Part of a small language model's weights: width 192, a variant of Muon for these matrices.
Each number is 500 + 25 x the weight over its row's rms, rounded and kept within 0 to 999. Layers, rows and columns count from 0. Numbers have three digits each. The size before them is the row's rms in percent of the matrix's.

# layer 4 MLP gate, 512x192, rms 0.0859, rows 459-468, columns 0-95
107:515505474447463535492501506479432484458484458521522485496466469513538490512475484520552510506476464518518539505529473504480498496450490498508537520509479499476568499460499499472469501500504522520515535492525514535503532506475507505541519546532537512498514527518549538539512499477477434484
089:528521493498506524525521474507492483513498514465480506532462474510488528486509549517505476515511520484485540505475457521505486501484504502549512515515525513508513471506482495450499505536490479459475535505517482503492502559485522507481454448536504493496476470518489485557471530493532479508
088:490539457506497470458512504489505475517468525523497489517500474512512508514492498494501526497479494523490517527480494509501535527498466518417512502503515508493492513531493463483494494476437467479507506495476512444444516522459494483484517509470525511548497512463474490493514499510531524492
106:465521488523510525523508468475502463496487530500501477493495531515479514538475547484494549450470514495551503460491468429560516466548494494470458521444506511507507529511477502492501472500449496516481507522512498508479491493454487482500506517506496486532512502543522542488489517495476527488
094:490484479528491488546467494461470509511518531528477466511537509497487507488457513523508485519516494527468547515520437491537525504530480531471535489478470444488507483520460471517509504494511562497450507504520469512526498532526493508521513516492543511513509489524437509497498470518536484520
099:494511549488515500499438476475463437487518478491495530542539525499476498502490481498554489491500487512507465471478502525491492497520509484505477533515478526492481524456483526443489494515513531547484501523505547491482476546479472510533477494505434476485472480520516467490479499524501479539
105:471459465513501463479508474498445521534472516482531457501537491502517532470490491490528461512520526530463507495532499496497521488498530560452505535469489519504472475477442531487509518491506498498504505503525525472536492484488481521515488531506497526517474512488487508496537501502518496484
103:516494537538487532549484524539486525493486518490507457533496518472435529497499443523485497538510474517436509518502501507511494544514471471510495488505479486483542524466427502475492501479443494538526528563528517491522557514489529491524506537506538489512544516506487469506501475526513533559
087:535516475507560518508466526492505503492541514494475519492455479507504497497503528514530508567510479481529470482503510511492494502516510481522527507456493539496457472515511487500496487450521475511527492466533433497519514489491485474485513463502507530499486488527543521511448499457460556502
109:515472482473516529485479485519507471494541471499472523533485514522496505513520517486473525542497501485489513508506520516520503532516480494539480529516506511518464507504494540428476515507497509467483534495483501538467469566509499527479432489474530482499489494507470528475526482512539522509
# layer 4 MLP up, 512x192, rms 0.0874, rows 459-468, columns 0-95
098:476474472447493510494482505481463524524504503472526494495512511503513486474495459521483547485495492466545516529527486518544556516507543489472553511502505472508495492476498515501505478524469509532485518547497501457460505506468491501500474488496513536556473507509536493531530475477520475493
098:477505487492509527534542524491452487525467482540505533463519506478520537518541495481463475474461507497541475502495503504509479485541506488492502443519512512498499471537502492513463512521489510475495472495472488500472501512494507495479476492542453490543519494498502488462538539522478480476
088:516495519484519510528486524513489482533485492548520498502546496475504507485528521511511512511505495468527515490536502502517480494527418470503496489507515494487527462491494537479545513528525501487446474471501480493509491505478516481513497511491454483484478488474497460456550534492492462534
104:453513536499464537498505503517511505514497473509489536501478497487524545536509506530475464507504482525509501451499492541496500509506554507512508521492527517446529455489519470515538525490515489467520540496509486470538492494534451482477528509478480494458466454509517509489513466524475486538
107:516503490496470547509525508457489503479513486475490513504481501509515510497501528518481529481489513457510491484517494501451496489476491493508520476513518534485511500501493493494489521552475502480512529522528545512492475511496530532519493442499504452454505530464481494508533497491494516488
094:491519500492489490453530474540481477502475514479521478538496530509523461572483539511567502514481466512512519516541522510486529503469488474501530478514466517562486469495539518480502506464495489472502450508496527493553493490562490520495513531513470521512490477488555470511516533523473530499
106:474514529466507508472439510515524462522488487487482538523505462520545531483492509517460494488508502464502504457476482488495468511507493503500517511491489431499489503532476526486527482476510508491477477504502482475497506523457488498523479468496545485484478452516477503467493509512518503472
112:511513497523486564502491471506484500561509544483501477523528481492532459552506507496480461486467537538456475508543492471481491508492527525501477504511502489495491474527482501497490554461503505491456488503501499476485478529525491510491473470485493520465527485538463520512486518481484516528
090:487470509485467521478503429510492503504533506462517558529508479493504554513483507542512538534497482484504482561461524493491499545489458460508488506489522500479485511508487481516522464478457502495562471531521503497482497532485471509565544490534496498523484457510499508484487517490496496520
110:471512464493467466537529499534516524513507487487536483513499485501498476517468477523535474516489493508497482512502484484505532470476523486526471499499525471551505504499512498514483453495505462517488467452525492465520456494507534446507465504495491514481459502489483490488493479491501466512
# layer 4 MLP down (transposed), 512x192, rms 0.0729, rows 459-467, columns 0-95
105:541507484509486472451569496538504525512479480527487542505489494475521498492476517499491502542511494466482486496490488516497498485522513474450501500497487446529516432491512505489466529486494503552497486462500519528501548502455482495537513498511517456448522522502514494532495516522485479518
102:502520502441481494507508484472469495511525467515486542487514485491548483503527469504488490505468521497529502485487506506512497567520501488498490572497524455561528457503529531510475483463491495526527459477475480519520514476488493479471515514530470467450538509539502543507443523489498537465
090:541476514508507532499548512474501475488495454510510535514486517469484471449477511508506489486492498514502464487497501509500543468491499498523480537547495471553468464465498495548504528525566548471500495503536477514481484539514508476541496467513520515506531486512530508506487509523515488477
105:503544470464492483511504503501524482505484551506511472542518493489498539506489491483492532504523490485491493524506487534513481440480484505532549493516473471509469483465494549496562458521476515559477464466488499527484477514488546496521550462503472484508464486479465499506492462511504508495
107:460491468559486530493474494526503520494461445533480507489500529455504508507512546477498492499520522506471490489567507538504496438479520468471515543487496508499485497484491485452513546501473537496480516538529512463471520503541505523479475513503517505486473526461502481437491464511513542534
101:533484507475510488484496498487451471552482493512451514471527504465497543502507510514512490490506545483502466534493521528465500523480459499481463515525468530489535542483526455496527515496505464531474503497516490492506489510473491519561475501476498504515469440506487455532484510514468454506
106:518468520544516504566507549482511478503520513507507507508489479494460475483551514455513506483499491498521484506473548493547507470510483504457492479486513524521484502479535478522506515555535531510497514521498474539462471452489506480466488531538467473532522513520490506537504519541516529533
113:523509513524475461461487547477482504535504457498507504491492515489482506398464534510522501483481506504491446528497498486504506500498504506524488479461516495504477473505482479523508462467498459497523510521487486547592542513500526528490474522484520471534500520511468480488469513510525522499
089:493502490503529443532501539484487480484486470528478470478507512507528473497541471498482489529539503545493518454514498499519497514447469516468485487517493518521536488465462526470451518532505480521489526481486483462509508509503532497473491505517527508479490510488511501537494509530510523518